config.toml
head_dim = 32
d_mlp = 256
activation = "swiglu"
rope_fraction = 1.0
parallel_block = false
init = "uniform"
optimizer = "adam_variant"
beta1 = 0.9
schedule = "wsd"
decay_shape = "exp"
doc_mask = false
steps = 4880
Each number is 128 + 32 x the weight over its row's rms, rounded and kept within 0 to 255. Layers, rows and columns count from 0. Numbers have three digits each. The size before them is the row's rms in percent of the matrix's.

# up: layer 2 MLP up, 256x96, rms 0.114, rows 113-158, columns 0-95
# down: layer 2 MLP down (transposed), 256x96, rms 0.103, rows 113-158, columns 0-95
# gate: layer 2 MLP gate, 256x96, rms 0.122, rows 114-159, columns 0-95
up113 102:115129094149115126142112114131142160134154147064110104116199131119145159128148151205129090153051128115130140077142094110154134157135094130160134071102096065156184098143124124100132106160090154162166182150197048152163119158152102128067126123131154149161129205094151174101166108118110131108
down113 104:127111063141094161162197105156147067160194104109117131124134193190134150150112146153137100118055141148127123093118129100162125112127078128185077120111101111109141119110073093145118123128147142127134125130135127110090127208171124129073106122144135136214104178109157136145205178161130146098
gate114 108:078057114180135167111092146166104165158085131112137113070077066106071100139098112135115163128077141107059113143172106144208169199159190108118160139133161109097125136124181139140122117099147131157162062126108145185135129167117110121106164156108155135104144119155124151168121160108117089124
up114 114:154128097151115149111167127163142138173112154158158193117171164123127069127159132153214146129134092128118207165144136176135100098133105162124092128161133166145158158142110109142184090098121147085156134112160136073130141133140139142151190103058160143105174129145190120087129066124098124045
down114 112:136128172092173156090134126140149148109125105114113073206109120079140119174104107079147097148180131145156160079109171090132174141102103136125095067122150134131172136133156147127094151160138127197144213109112143063132040110128094125073139147092138047109143126098127158151143121130130111170
gate115 116:062118169136066134125156103168118146101068103147118123119140151138100155185125102168140140111115052113142131097101111159099178116148130176108175156142097118085175185160169135130114139173168171163144142100081157118073098107087108108143128129098083138189138077124131120113069175117093174180
up115 111:158109097138130120120089138137177114142134150096137113144120137049170149142079134094101098138160169144106165113128138133127091125134153108155164144150150171137089159147097204156086158135154091152070111142203157197129143144084180137085148128134156169155151155154133077166102113217197120092
down115 110:163133091122149103146123112142139107108125130148122100104145149138129107113079114113180086136149129135111188098090108116174153107164082084104156154223173141108123165107055184127065100126159127138057164129171134155112108117086120165106170129192163117146092168158104124174131086181192109124
gate116 107:146118158150187201137114129156177159144091187119139098146118136120136082116135089145130101136167138145098124105108142091107162143097183218092096142125151108098094150148107190125169106119152100162148174138116118144186179077096159177095217126124166141101159093141115168141085139175103125134
up116 101:112131180156137164142081143125143095138132197138141086148104112112143134109168039180122164128153082141153121137120130097119139134077197162094123153120128075115142177113149114170179133086173118078173171142091119126118140108069153200082148139088177143112142063102111147172132150158174125142
down116 104:163144142109106095073114132127096132087118110156129114132070143106177137173127101138084143096200155192150061163130077078103116125108164090100083053065165102117143147124084101114133093062126129082099106133094136102134110159109142151070118123148086167120063124112132161158151156164166129140
gate117 091:100120063133097126120205125174134060119128202144182058120122138099136112118132092171108117179183101135104113089134166161112154070156087102148048134145108175119113083126136129155114065119168100133104141085184134107086154120097160150146110109142144156098083117132161137168136151124136086162
up117 089:107094130151126132143131198117140117135190096112144086088091170131091104100147147168109110065152141140161126095108121146099128125108126135118189176122171109115102100184113141126165155061183198131164118073099179106153177114113057130103105111121133098068135180181103135136148063144137141170
down117 092:136147117127157146177045072147113138119112114137109167158140117136153178129123159092179149101088114151144143153167101131180144168159164184101098086092101170127130196110108141111157161183113113153125120219131095148193090124144126135116225125105130133162096146098111108086118143109125120068
gate118 109:110084158124178162096133109146192133190079129133142126149119091123095132124168133115126035103087200136162161202117148104133162147074109146101089146136121068097106127118105084133135087111167102111098118141210194122140175121182142127105146154151148122118155108128154187102132083131125135152
up118 104:141170097140092076115168126077060153082138137109099147125108187203115136093128129133105195123151063128052109074155129143148142102190115109124148102131158182135133132152133188102109163123121178137129150115062095149111089076100176144172116091132117129129101098164116098141109132123062150121
down118 103:125133114157172143142065171149099119142163171106118147131101091131078122127096113142090173135131100136083154099162139152189180129151123177171112121093173203178113104128137160136126147139104148117108130106180097142125137046116089117152168072128166122061111133188147055095070158131092146115
gate119 097:174141135149115085130078156169136150176159103128144147139095140136081139140043149089142179173101085111138110075120139102119175147110097062094165116113125101098122144158159239124076135133142083099130126113143168193122158134093128018117112148127167117136116137145128113105127132130108144112
up119 101:110161160107120126140144172097145122089093137118145096168128104134162123101178120160086142129145147205189178191130157089125109168147107148111111113109130103146195130107149072115138078089090119104104090164133113093093056087144118212144142130110057142122145140085140104190130110097129086080
down119 102:139133088130136133129155116106118132130115135107110072158157121181123090122147150131125166108173159116140170172106136111159100165128087144127081061157115126152198107134132057109152100143123123138177132140108060048121046075066145148089154139104082101074110184087148129171114124109075101137
gate120 111:158092098127189145133119135108145137136141109160102121141135100127144159068104103111131103124113122173104063059160200107190129169129110105140174119144190170155113131114114158089132121093148084132114065166128186096165183143159088164150159105097103085107149136165137087072129081100055128124
up120 115:141140215101135128107116100132159094135120099135072125150103181129136032181162163188085121128142117202096152128091090103135156154191095094095152122132091076115106166111146107114104116158117122144175091134140102154087097123125118086128085106101119121151107124152099175122153166091112172055
down120 113:166151111141181113136187188142126159193123128137105089129118124121133139098115084099082145158136104083130159152113147101140163127154095168071093128144016155109114120160134124153109120146143168150105134110130198182135110101091146136077091106146064132093076130078069118163107186139150141152
gate121 091:150154075122159152127149165142104088157147148096127080096147053139152169077144116147134106105083082124126140125156142198128178108134111108072163092140153125195156136130146169111157080140140152134110145124090131125181162149106138136132140173139161098087118144080110147108101170040127095226
up121 099:166150147151132156099142102171125177107178155114171132108159141118196096121176183115115122108140099164170143190138139140069121198134099090128144117129106063133134142146135136101119121104111145156085141133152098141130120102066115089142051187141145134094101064086154132107122228151122171120
down121 103:129130070138175139160132154145072120147085108129110080121115102112134165150119078167128123128146100130181163119104158101083152065112106114136171084131071119073123102127097192137113120139133198079098115142138161198145112098139134139106091112107096161127108169015129095114179151144172150127
gate122 104:170146174178123065123180064067138134134131153091102048123158127139090185090172151129126093096160138124099143093128139157202153159144115102117155090143131107163139118142170212139116133093139168141130148079125119149161132128115153077120137130143159124077111139214109101141147158098136165088
up122 106:198145128147174066140110104101116091134147119075181075081149111079106111126134179140120178118147142113148135119099184158132170133103147139152184142089149101158161131088159165118073148155184168107133159095164137126154143078112136097130201152170139147114111119142182088130106122038122147092
down122 102:145099141139157121105166090111153082110139115135122136123139137142089159165118154138228081117111067173184186116094115142157101181146069079161087060117135113106133135122166112170187134111100103081111074110089116150096108137082132124154041149166105093094133100140118125125133143123143184143
gate123 099:116132128126130116100140177124164143168067097118142156091085093117079122153114110051171100052149143171091083115140160134137147122145160077127141072134095124113115105112164147099160066150132098107111111181132159094144135110183126182135099152120178148103224141176140171132083071126132102128
up123 103:139112068134123085166117209121125099133111169161153074151184134166184131089145146090063115093133158130122123099146124123184134145094120144097157217154103166142148172179081186088109074093141147134100124080120124149141119120131125142087159147074129098119135115162118077107126165124075179116
down123 107:122106109143149153193114135124192107120082134136185108138123088093137161024105155156057146097135156102102103114135170141127132149087146130123129159144178117118175161145141178129095045143156132114124081129120104139136063055129119120150092144148167092149158109217109155120114108111133115095
gate124 094:118149152102057123111099143165120133091149107149156093108140107107129195148090120154081210154100146111158039122106129092130104141191150112122178125116154138100112166144122079087139083146164195102121128144165057085125151154112132090120159084136130144157169077109106094147084137137134178172
up124 102:161192175094137039092100110051139179131137143074121098097133126149084122126107177144148082131156139137108126170113168139098122185105095143175111082148104162134099154171133127203130172100181157117180127121074123142131175124119152179137123109168191135139149088148147122136143163154102112144
down124 102:125158141128191084074102136128132195118105134144108072101145142127136099136105165119107101142118126135118129107127122138146157126051128124128121131144099164160127154159104154124122112115111065122150067126112185238155179128150153172142101196177191143118099095165163130082210124081133118118
gate125 096:086145109157120205117111108198179174147120175135162131112169102124144143088183057142061128108149126102145105138076066127069140178127096122143152134121152114085158116120066189136133142102101131198145137118149161144161149140109105103136133092142152094192107124135107204120117141153122141166
up125 090:124127134141120135112099138181154073064134135118128166125185141124129098133137095086139150104127130114167150112066114162084149165100104130100061130191153133100128140101122156180166097118088071113190198117165154124084113157093099111133151115141109068133095085045077140119111138180138071115
down125 094:140083113160117076149085106176148122139109135146121157124179135092157151160166055133152155158128134120098070144139173123132076114101095148176106102161121118120172112164068176175113116084151119194165106129143128149116075103143078178110112138155134114144103049116082105107108097122152044165
gate126 095:110151121151111156166139146093126138149123167207112165135112113105112153138103169160185162178160109153116142099113143147222141201129146116041174079133107135126109149097190143102084108083095112166127070137115170092124129159097202135159102186084145108113136153150132117105138145146126127100
up126 091:141139115149189121124160074124081168104154170128138111117170112125119153115201090120145129125127122163134161139125107074092105151106185084053053118150171086109139122129140156169125162184090054084140093113120125136142135188099122155160128135146160132178110100133088054133088150107155148076
down126 095:094141186139100124093092162098128103092096148146100207148121157125103115124117144083190158130086115157105115081120116138135146128139073222127091096128073151153099115131150051094079108116150099136123142124053116111167124152136094035104118098067131143135119142110168140107116083157111110133
gate127 098:144144109098109202126147130186124124148139136193123081167150090090088084163081077180157143112122115153116172095123165109138140117124119123127107068172107164192102091121124124120129129109039174166138126147136108055100138161125130133166123201128154088099129125181110098098104146142117146058
up127 099:163176184118151132139127171168116090045091124161114091094107092175127137185122087133171123149127136160122102084146087091156100120159082159165171127169125150113126132165136091159098143113108096095161119151154099120137169132118129201166142109082136133193089095225136170128131136100105137085
down127 099:173158072129110105160210119154097068120153189161152091175129110080106133089147115142154059144159125089142151160106212128079091166074149139155120150113127105119112145104155137126122107122123138126089152115081090067123085153120132131126073121143027110084110095142102101135117128153141119148
gate128 100:181121161125106105082132170116159089121107133143110106115167093125169160162135075090142090128159145140144146129189166125144078187113098088144084110108100092144063120079160130164141162109082112060114101104156114080134163181142127090143074149096092127105164055096163100124171171102141131080
up128 105:067124138114097140099133084132171121108188117076118178127116060111099152170093195145083055071155128149105169176086125111114134104052131128093126126135135171095152099106113153118094069149191154139173120141149098105113167169097113133092129150123153165097059098133143126133144112110081136115
down128 099:144150153123147129141163133124103153128131176162147120134179175123108110078161053154082174166093121080184097115119170127114152132138155101106153124149129060119166154143180130124138150106143106168090140078118180185122111074128192152174155114130094136175159085182062093060104145129147150119
gate129 099:118135090142105094086120163190163175132147149054115124154128109146136103112131117107115202123124108124081106130132121125176210127186179110155171185147101125142160195117116132171147101072080092105132170180136145150139074074145116133076122131105174135124118155130114067143110119071155166136
up129 097:122111160127144138104108161228126108077106066108134098109119123166144167135119126142153157114084149102131149153112109113138143076138188127161109141129103124144150193090114046149128134152103139115111145205114087129118143096122114171137146172127107163219098099055085103177118144088159134172
down129 102:102117101148136128052163185149101116112182099040090100122079066105136129160116172107171165164107124135095127148129099122129186113181165121167162143125092117093171172111115104150148128159086087143138136179187117101141050113159131134077138134099169172139117130159120080141128140098114113175
gate130 110:164167113113112161119153136186170158143125130123179123102150100126147104167052091142194133105134133098134181124099166118182170134136119143123103114147157114083086145119190150153163074084083127165136179092122127106185169087188123146130164170144087131173211118135168164111113122169107119155
up130 105:110083112107190110151085105129094130161121089112111127135095123104076154082152156130092132179098130124103083134173077163075117136151128114103148113147133163125187149183077133071082162163161150110078095177149140175105096112097162095135121065105146142079077174149132105128069166096108148083
down130 109:110133100145124144113135132115135157177113155158073097142106093176152191095129123120074120150109134113125116186146088099179166142150141132132095135137147122136158130136109128160140130131156166157114146158175151176116107001152077144107176091110152140139156101164096114065021140081110108115
gate131 110:108125081102073142165087084103130127121129123184125086158163032121100115128069130128103143144126087147147110051114100178118170182174166102086154076115111176106120192100116144084110126137123118159118164100146110168116147123120112087139113158056156128144144132118163089180113098098085171117
up131 106:063111118161165072138159177104107167156126111090146193137104151094075092130151126124137149093119197115087145151103118098130128155095160113132146138186118115137158076112090103156118173078106168117189144162100150092166109076091121129155157140148123088095161112173129145107109216094122085074
down131 109:102137132144138075188062155099168181165143082134139170173167115131162123156115125109090134100082165155106120093160053148138127164150145176049127125144163123131126131139129113121135137106155126146143144169082132169162086141105074143081154151091128075099103137157148115162033152137059145141
gate132 109:147100101108148105187125145117144080119089125158133131123059115135156148141084121092105134177096134114141101138161161074149075130087085195169099174105118140087103148140098111144113129173165178132107144111218131065154177102154126117174146150169084108164115116098174177083124162149179096124
up132 107:084110115165120159129168112101169171133122092209128153088118083073127130122108118135143122113145158086134137115074126118129090158152162088180104154116120147105102122040103122130106154125124133102223202157162157135207108171143144097106110162119162130142063147117092142095102124150189125127
down132 109:099089061134134102205154119142090117114143138210135064084135153158170094119136107165088105107152099110166097118089156112100080138149115169157091133119113159107138157118132146146122178161176148096130115104101138070176121061126110149102103102142104106169083079118147154143032143119117093111
gate133 110:089092129115153146137106153149125142209115166175134124117167117134187180137096143102161168227062069140157116169155122110165125119134108140124106096120136147170132163150097119122080154096147177104139152174153126141115145090073191103119183179093124115124114139111140122080107133113054163096
up133 113:108098042142092127090132165105095150142187189179101137119104175127100103167140119082126143163131085167169141062169103124090121155134107064138183077142062118190134130137104115139115184156167121143074124093152131169073151128135165109131128170083181103147106106102125138134119142131152160137
down133 113:138095132141095154197139110103134080115169085110149069151124210119147133159166129086106164169119103109099096048098099154125168132141107127139102129121076099123138139143147167109114142135127097152089109134139186186092224133085129113173157128131118092122110117079190085132155124150197141147
gate134 117:120122184151115120132108087135137118130080127095114181076175084182133118145146107122189128127090100084104143156055117149107170121130180150121124161143117050071112118156080097096108134144131121163191159163122093168117075073101121093137141139098156162153100090121158172071056118109127120105
up134 118:115099090056132152111160118109161092122143165126098097037110166165131188153088117143118171166104091110150133118139140160114125143133114152117071148134165161078168187100086134209183161086156138079154155091132117131087143135118118151174082091146140156097108103168144127138157140159076181133
down134 115:099128141113156109124136136100166096140129138119074131072143112167146139111074127160112166122117157077174151111150066108093153075101111183097117188125156051107160147127122113099164179086108175121190121143180091131094139124143100121152058169129142117084131068131182102118147115120080155062
gate135 103:142083113165058103178142119132181122136109120123113216137129130105152147094070170156138124131096106143107054097066162107128100124102120089161092128129110116103119141083098142144121120115110142134179110099182108127161174182121087060125084077091109161172203096104132138168098124083145135139
up135 102:130168104185070192095074145146157145179126079114151156136160136147101113086144147123165155099101123092161124195102089197136098154145163156087143136162142184074076190168112116104100097085153121121074131133136161187059126129119096141112144132130127134133129158081147120086088127139140132178
down135 105:160146099131116133097116087150172120153106123144139198164131181161080134113076149133102149062137172101131110138152045143174073161128091071143116114160126107124050154091123178129113097112141074156110145185149101114091140176143125125116084144154108135127128142140111182055161118103168162171
gate136 100:076176106119196168092171120146171139147120139096161143114127120137166140115144141146115122114142088101191143145172173132152167122124115133080137091150197184162097184154187145136161072104095180203110166124114183137151124119135120171167177062124114159068124122116105108141156118129109170128
up136 097:130100128123068151109103145067140115117087060166156130149157138079067126123116115139178094166111162147079090105118093150150079140158125105147144103171147120132109083144125118125077131078130145054137123108132082090113164113137116149099137133150215104164166177201198158142096149116103169139
down136 105:135150090166110126127166092172159144141138151075105164133117102147155129140101156122103139086150137073108097136143205135125121102086079186100076127126204138103087097115120064092134106158151134161103135150148207119156112076134160133131142118101046131095167117083088111132175068141113094169
gate137 102:131105092172139205164077117137072132077119124155161073170178106109123083103155118176133150100140138103140097115110129155137194159092158137084172122091147141137171111079117110139100169078152138133193116181098171100114125137144098157187092162128123112142145108133096112079098217146103112139
up137 101:063063091091051164152077166166133106097158102074164108133157124130096171112170111104111162141132201121129121165093147138132166181114167132121116186106175119091155173129102096074103133123115135128118095130133213091097127176158128170162077159135109138108109080117115162137125137126147164126
down137 104:127103067115057121132081095180082111129155077150173141113180151158163140139143095097116130163088147173141115142109187169138228162164132138126136109050136149133124120135121143132139158148133134116072125177173165158193172108137147131165128108204156173115147108137120135141091136155163145104
gate138 118:143151108088088158092079099149112134146074137095090117155158112113108140110145123115123108156100085109139137129095104119105116165138167169112195166142092091114174166144134117130126118127222140137093168107144152175116138119063085100166129190103132201194140095112170182129111148107100144211
up138 114:134100087142056141083144170093140113200055096110119136140088189099134171115129080138078124120174107130110083148112163174064109158105198118163151110127153140120123094091121161122113088148137117095060147165086108137165095139130113127109141121132189143092172150164085104180120112138171112148
down138 117:143142082063032146048189075119127124189083147096096120121150162129207104115151119152086120086190103107138137091087169143090110102130183122140122147109123130101115146113115140115120121124140091111098147103084145135132122139084114139167120152105225139116122131126103098142102160101111156180
gate139 102:086101127147191203175097093133100117183137126157115066178105119075146146083116097194127096174153160106137124117161166141183141103147168191107150161117145160157133118172175162057142131143103170142143107098160137083137185139141150130105127161110092090118165125098065121100132135130106133165
up139 100:134138105079156184134092103106085157170143124146110155187109108108170110139067126144148128134110134167117151122107142167144141105211104131200119143121119122104143101093117186114157077169154126085130151096181112111078176157092119135130137072115097120150158142133135137039194181125142181176
down139 104:118136150108114083183147133138179109136124131062138076143114144137085143135099138128036074108154143176143108105120153077126098139067102141085128143118075093093096188167169099099122140106157127175156149195169103098166106122139139148076056197129122093117095108138152122124133098083113099136
gate140 096:175136188174118096155142191125140076147103152132177075126108150115137140078181158151089119143122142142104121217149133139121163192129165141140125167109138140141132070134134215099153158090124188075136089209095162103155137146160134130134159167129099093118125129158123147144137120139166163080
up140 090:168153200123116088126177172155069113155117184137164142154179196147166097109184138112134100143068104128098096177116124082118164160171113129158190072094165082123121075125123151132146092115147122057107075139098121088097111114138160116113130112141138178141123141142167143129131119105135187077
down140 090:166128149161166056146109138173145064125138136145152087134129186101112073168123192114138119104150130179153079153100069144138151088106164088131098143135086103129144140169109114130168115093180137188117160161084085122134110130121186126065123157115100085120167094076134139166174082111138182142
gate141 106:122019096102113141138121139143129111167103104129112128135131074154142147145093146118111075111111121115135125084126111113151154151125140109122179141175150145048076206163085130111117116182084168139102162129143172142163104157154174075152151166081149138146130158096158106130101120030169143158
up141 105:136105134091075111150099161191139086124134106114079136147146155079144161182138102173132105091142076183151130113110083195173084163090087071160132107133157068092088184137155083066131143132141153149116099141144113114102099174162099151138143083123134135121140200092126089147124095161122175136
down141 105:139083166046091139134169156158094108120162139092140128127119145106158130119186106133159118086125046164146142099140167113092087154121068081144150090137114077105134125073142087119157106143150164131147156152131146033069106115194140163114140122125134084174128189132105131147139131131194127092
gate142 108:130148150136113114095190147183182133148139120160113110094119104107110122139123173137102135152086113053144155170163149130163140174135083095178168139102114121094162141110151132157159210149189110143153099070095152159171158129145088108150078128063167172096106145163202148135107136122138100069
up142 102:109185110120106168104125111177145132109167153130137180183070151124129126158151108142118111116148171171142167212123166152166096160112106033090154120100159113122094115074160177130148118113073158092078128120139204097115135191134132177132119091169141132117108103123106131160155160117118177096
down142 100:118104119098045156078077090145102177109138130084143167142149140175162136066141097121136112141097121157124126086112142121085109108108178116112137120189133080139113142104080152116122062058103121153127155142163167092089083115090124142130170106173171118168167113105067110085137142153189125187
gate143 101:053188129121139086140144118086175067163145157088121120104072107162141163109098134185072141109156151159156150114177135154161131181072140080128156108179137140159119124119154112158129134079095093161134083145163142130063145165160125132153110109145109081103123146138146059159127141050155110090
up143 095:145130136126118129159102145159121144073111098131106137163124090154146119155074139144172137169130116096131158117103160116229123131117234149155100120071115113104114207167127090145135182143121113128180149111086053100121120120134089116096177141137142141124149063145139157165085078115092076137
down143 098:069189107122138077127082156134153133160154184109173080105192157158155107112144160112059121137128136128102088095159168172093103114095081152122105116138158145131157111137094199130121153089133134161075064150124171145125093123122126163128166138137114164158136159142108049156076151114185087155
gate144 112:188085128131098190120110114160145132140148161125106142167136067126134138117153068160147113106109134142148100148046071196108154178148175121145106190167134091095126135138038106117107090149171088134102146102102164137062136110066149098185155175150132123138135150098116150134098147091144140134
up144 108:170092118113110120116101144116100109141133190103171183101131087108137180137129153162119194126099199121144085128121138130168128123145148143135112142150144100136127105125112076185142087139116134158105143161108137120123112124157109048105189119113151130106161106103046139113126082068255109120
down144 101:157103160102135112114139067118141112148158166139152164149147073103123145114137188167129115124144130130143119101115090153165093164111104137130085156156143101132068126120154062122161134117131102149093142145075122067066120184156168155158157049075198121085095134040096103135154095126162172117
gate145 106:134114131118130085131132114138065126161159152117097142127103187140180201069125091137096158119125145164141098135123135133115147116115054165143136162176168161183097115127131101124169123122131156107070099105116151072199137076147189204146094100147106106097169108122183105098147101191120144161
up145 110:129120219134138144108189094189112179067101157170108072129142123115197132103136057106160156155078135143103131072122119122186146189132125081130151072125159143168125118135132079141156117113163145157077127088113142137184128146129095146106139125110136125115069092123149172171129158125074135157
down145 107:163155050084084104190098145080184137109103152113154116122153210125074107130149174109172143112148134136102137137151148135129117124103132121133140099098202133124125103130090188140113169157106129109131134155137143096048198171175135113148195111119114141144108159114146169164123124152172060098
gate146 100:091115127139147112170166141144098149130139134164094112111134170156132141139153136155153176134071107146117097024099152110155144193115132097075156149157127145156110187115168134172146062145108108186134136064072126170114162121110175079114089145114119064134064097177135119172135157133162119104
up146 099:169091116095196117087144145150125125135136121102139121117169157197168163148119121172161165140106078185186115136144172156189115159140088181070110069086118147141147161160195112129187075131136151142129170082134069107134173139097151095158193093117132102133100157112117137109096150123104137125
down146 098:138140096144140144067104111105137114111119119146134136167138178182110135154096112160122112103120112105164192159064175124109134087164075126149103092075110139098117144119150155092156186198105131133104098089183104096063157132114053113179076099081149128167139140091110109151139189099148181148
gate147 096:140114173109045142131155142151107140144147125136108139171144064140128129118087082164182117173068079100119183098132091132126134156149167145110155104131156096092159145096124111130115171110192119165150174097159141166125073182112077044115126128121149205143130169165151140097116158126073149129
up147 100:110100045103091137111175183109142182104106103132165102155086119103103147106151140072101093079150109205189134099130122090191112130135188120107099093151114072155155133066125099183113127180127135111114090112121121079112168140146124122157116115076125116133154125108143102144120095122210163158
down147 096:112102081092118162105184147134111208088089140147164074132145157129146158101162122109081124082112099114159196076111083135168143126138173118121080101185153054093171100180104085176103145127138132140130157102130130125103129124154166134136148116090163131141107145094135121181077131154209145163
gate148 089:110103128082112068081107092056134098174137134139149079107138109156112132178069150126125109085157088169110138113191119160111117160112147132105121082170156160109076103193165117125166120104183194136101149149133081161091144159147093098106133102162160068097145127157163120141095175142103089177
up148 096:171134141120167179190165088110128123082150152128154137115113193095092117091171069187160086156206120122094116146081156147100095102121122121127134132179127190131111089182111136166138132134147129174172121125113180074150145093099145140156109184160149183104084068120118099109122105103158144099
down148 099:096135118132131162090110169145132170119113146089116159114114106103113095135105147151120180146150207157121128126125063112141131126139102187142135105074156074140151150083127084082118097167129100150143148118179106111184122158098174141165174080080166102133101142111089182155221112150094163197
gate149 106:090138158050182202143154137134124146160166108073096154139145172120116085130148113169164128108133108089103130108087136104092176142145117128148171134152137114103141108090093126095074171177100141130146086158162145129065052065088108149160111134129076128208177135141113136080141116160114114142
up149 099:110121121113120148072130131164097134141117111060117111099197167129101134109170148159149111109112101076134141161109120136056140146121201185131155148127136167108179143107094145107080104105118105139155184188097137165105073098064078074119163164067113152155120152106094163105123128126160065158
down149 105:161109132095104109162159205164148065096147118043170145112182139104110104144178137119131158113105116134108103182126074108066129080101162103151162154108093117100146161123142122136118132113150106141136062140112111135141135123125131185120165114095156109155215089151133142131218105080153082122
gate150 098:090133126196107148172127143182081145106117146122108090129172111141149119109111162133136110112067133066177076134104101156167128107183198198121184183155110071065136187143163140101092112155136098129118160150149133151130104129077105099136163146110103196131129126142113145088140164120094074113
up150 102:111146215196131150110142076168113074113169170134134077121122078104156081060113072084171161118120080115113108175120098141127127155125106086139162098123136178172137101157096148177187142085129092168143123154090132111174095146132100151103143171188123158156128130122149105099079103105143140116
down150 104:150089177161165146091092115091129102124175165110151105139112111121151126076144114064133143108134132106068115197123134120101130126122072100149127132152093198181141151180131135152139147145142098120141099118111082078141074121154108145061090191196077173147123133130125126113026142099136150121
gate151 092:111094153092151189133120144146107130159113158152083139131096069114130133125140109102103206171130099083078119159166126088161206136076179173133156147150126092160153165123129178118059075094117119127143069157207125165124117100126112124117111120145132088103127138107134166123107156098165143047
up151 094:136149138116148090145137111081161139188103136170118163157169103156097157145089141016127126129128139101088057142102117111139113148108199168131196140114138057141159154145178144096109110122079074095099085132174084155144095144103111122090142115106158126146197125124096101126157118089150104152
down151 088:144137117140117083126077105061108099126187127153081137129108090149128132132161102104130103138226121094142103147138136136129070160082124120108173099105070083122127102172166133143141104139143087073192057159159116142217167152115143105087106112129102149160102125068107136143166130111156090155
gate152 094:072154108120206176178163127108132105132100175146068194121123082108176146163156079093205115128102186100118094135114137072085125115129167144162149110194108146124163114092138195123133087105082143114110121166125164104152148140141161140151134192152151089123120115153114119134143102112095076148
up152 100:101117120113188128175145086103085133173123072127162110109130157132128132117190112148074143165163112114188099138207164160196103097153127130077071132070085153142129132170134200099123139123141096163154110161162086102134106078085146119120174125151158105073119123129120077118132078122099147100
down152 103:166118170143133163105080111148166156132099093099146098162120154141111113109130130143060120144141050110137192112172179131192098167128126071096117194106194105137091080105155089118112125135129094123143142136191107087106147032103121158169110100113099120131132121099166176117137133107164163094
gate153 091:114120083196100110184136123138082156132104156162132093094078129157137205105159129090171083104058090149165125148098080136134121113091119132173121080117118119123117173092131125169093121043087148112153138123147138185145141126142132113106190118101086123133119136087113171102064094159165155180
up153 095:156132080172099160110125145136132096098120150141127121100113071133102176088146159098114171094088137106073059121083101144104091129062143101173094150120121085118146171082126123110074149097124133115136204139105135164127116152095117088105065171135118105179167126130177122144115183096188162194
down153 097:149113083172142152158112129089135100111056124175100138067075105172150161066103170104071089092085135144150105141085092148127105129094136103176135132124086127109117133069111084186129114108158124151157105161127131170118197144162127148135140180120098063166173137117126116121122130137135174212
gate154 105:156133076176161145135160106075140160149153115153143084085113112094034134151138105132173169093156109212133090103175125118174134091121084108123196098127179153133161146125193149151159115115131123158059137150119097086147136115083130165116157120121101138087145152186105107174147121096114165155
up154 106:167140124159087100165117131150100140147150145123151101158170128071105129124134085142138115196074146102103091089100113153136055192094143089117177149167200117142153144088124125152067120075156098123114193132158149147153150139139155118068151124119135121097101118160159122170057107072088095175
down154 106:103133094146154120107093116116123120115117111160117127109153104183081125174123145113163199065161116211127148162119149088099152097078112159124121114111186130141168137122138099079151171166121094145087143189131091129106116099078126169194178117068128082137184165119132073140190099155153143120
gate155 100:110130109145081116116139170144083092135114153159122102089210073154140163053119134102168126142082107077181130134080153095112167096038154116133190156140123108106177162173056122107114180090186104100108155116057125124141113115130108139094142130108139158137153152092109118121103114128130124164
up155 108:157192121128127118100129090108186126125159135108168143107098146149149093158171072147119108143084148150159142165137089175135099120163099121097091098088118129169159098129211124150106098205108160158132094098154188144140103193103148111111101114162109141099141038149172138122149124058101084120
down155 097:133166123160129114133123156161160161199156172121158103147038142149109118120125121096083126198149193099103102127128104195182084130109119102096147088143098144159149074134147128155086116172080185167093091161134120173072127170118173101164123115115124107122142091176144110114087130079117111097
gate156 114:107059083091128114163124152195121111161057125117151175097151089106131099058088132099087103156103104196048106109138169098088178105169162144124193158157146117097119176162113105105152096144145184168140130124140161119187141154121142092127166158096106114155164132141116159126120119113094136144
up156 107:154182159147155132116093092084094198149201138124113052121093184161099113173116114164157141134111119056226142172145060149111083143124121164104092121115160138106144133132125147143095169116170128168068160162120147149106146063124152158136123116144146151118124171102099140144097143154127097126
down156 107:168133148139165188094105124141121164131097133111131081152143161118066118137147148138120163120117113081127130173141111155139139158130116110137108124142156137109142158147126122130135151120111144166056149104107124128102166000153120115177086105212153131103119150165164128133036162142159132150
gate157 101:156089123125131135125126143151142167152108080127120215166148106123109143151186114087173067095079105090158148155098124134114164199155186124129181124176110075063139129064085145093061126150093128115141158136142114169165093136132075138142138136133077139127086101102133141142093123105194158112
up157 109:167199071156143113207100110156154108068113202107061114132162138121108175152133172159143141113158177096118136085139187108136101182155121120120105165105136136089183166090124164141117059132118127141134141104118126110098136075126170069149133181139113161132072132155138147111164130178124107121
down157 108:163154084163109091180121096129135126120112185110090104079159124129096178170178189144130207119169115123109145050174133137115198115160124148134100153103126070120170144114091120151124088146146163122118123100093136165129154066114139098137138186131096144116083150138191139122156074181168112116
gate158 090:077092168145144127135152130146136173165148124101132121098124105175182095079108152119118182176137087116094071111112129185170149081200099132115153079150126163154110160159157107180199082110127106146121140101117116163109114124047228151124165139142145110117113126167123085127122178143122116152
up158 095:124120169147122128122127096115094122084125146082113063141141086096131223154106150156106133125140196123129178137121127131116081197125135109074162126135184157096147084114175118136145165057108124104167130059131177100171137137154162160175157115111082155144148119201141132175149135114097155164
down158 096:135154118131126149143083177135148141091119129155120178137108151086058104070128140102181113097184118137126086198154140044134110070113130166168111178066128152154155122181103112098163111174132093155144096170101097155138102160128045113115116117139166144108064111120084168095121128130132105112
gate159 107:119141124140106158133131132167090133144134181067133156151121092218141170125088127094159105053099136173153127149127102105151140140160141176121108125130122107119101156123053145111175117142069104172096138076168130099179169142157159168185165134216116143133153103166138161089115114095113179105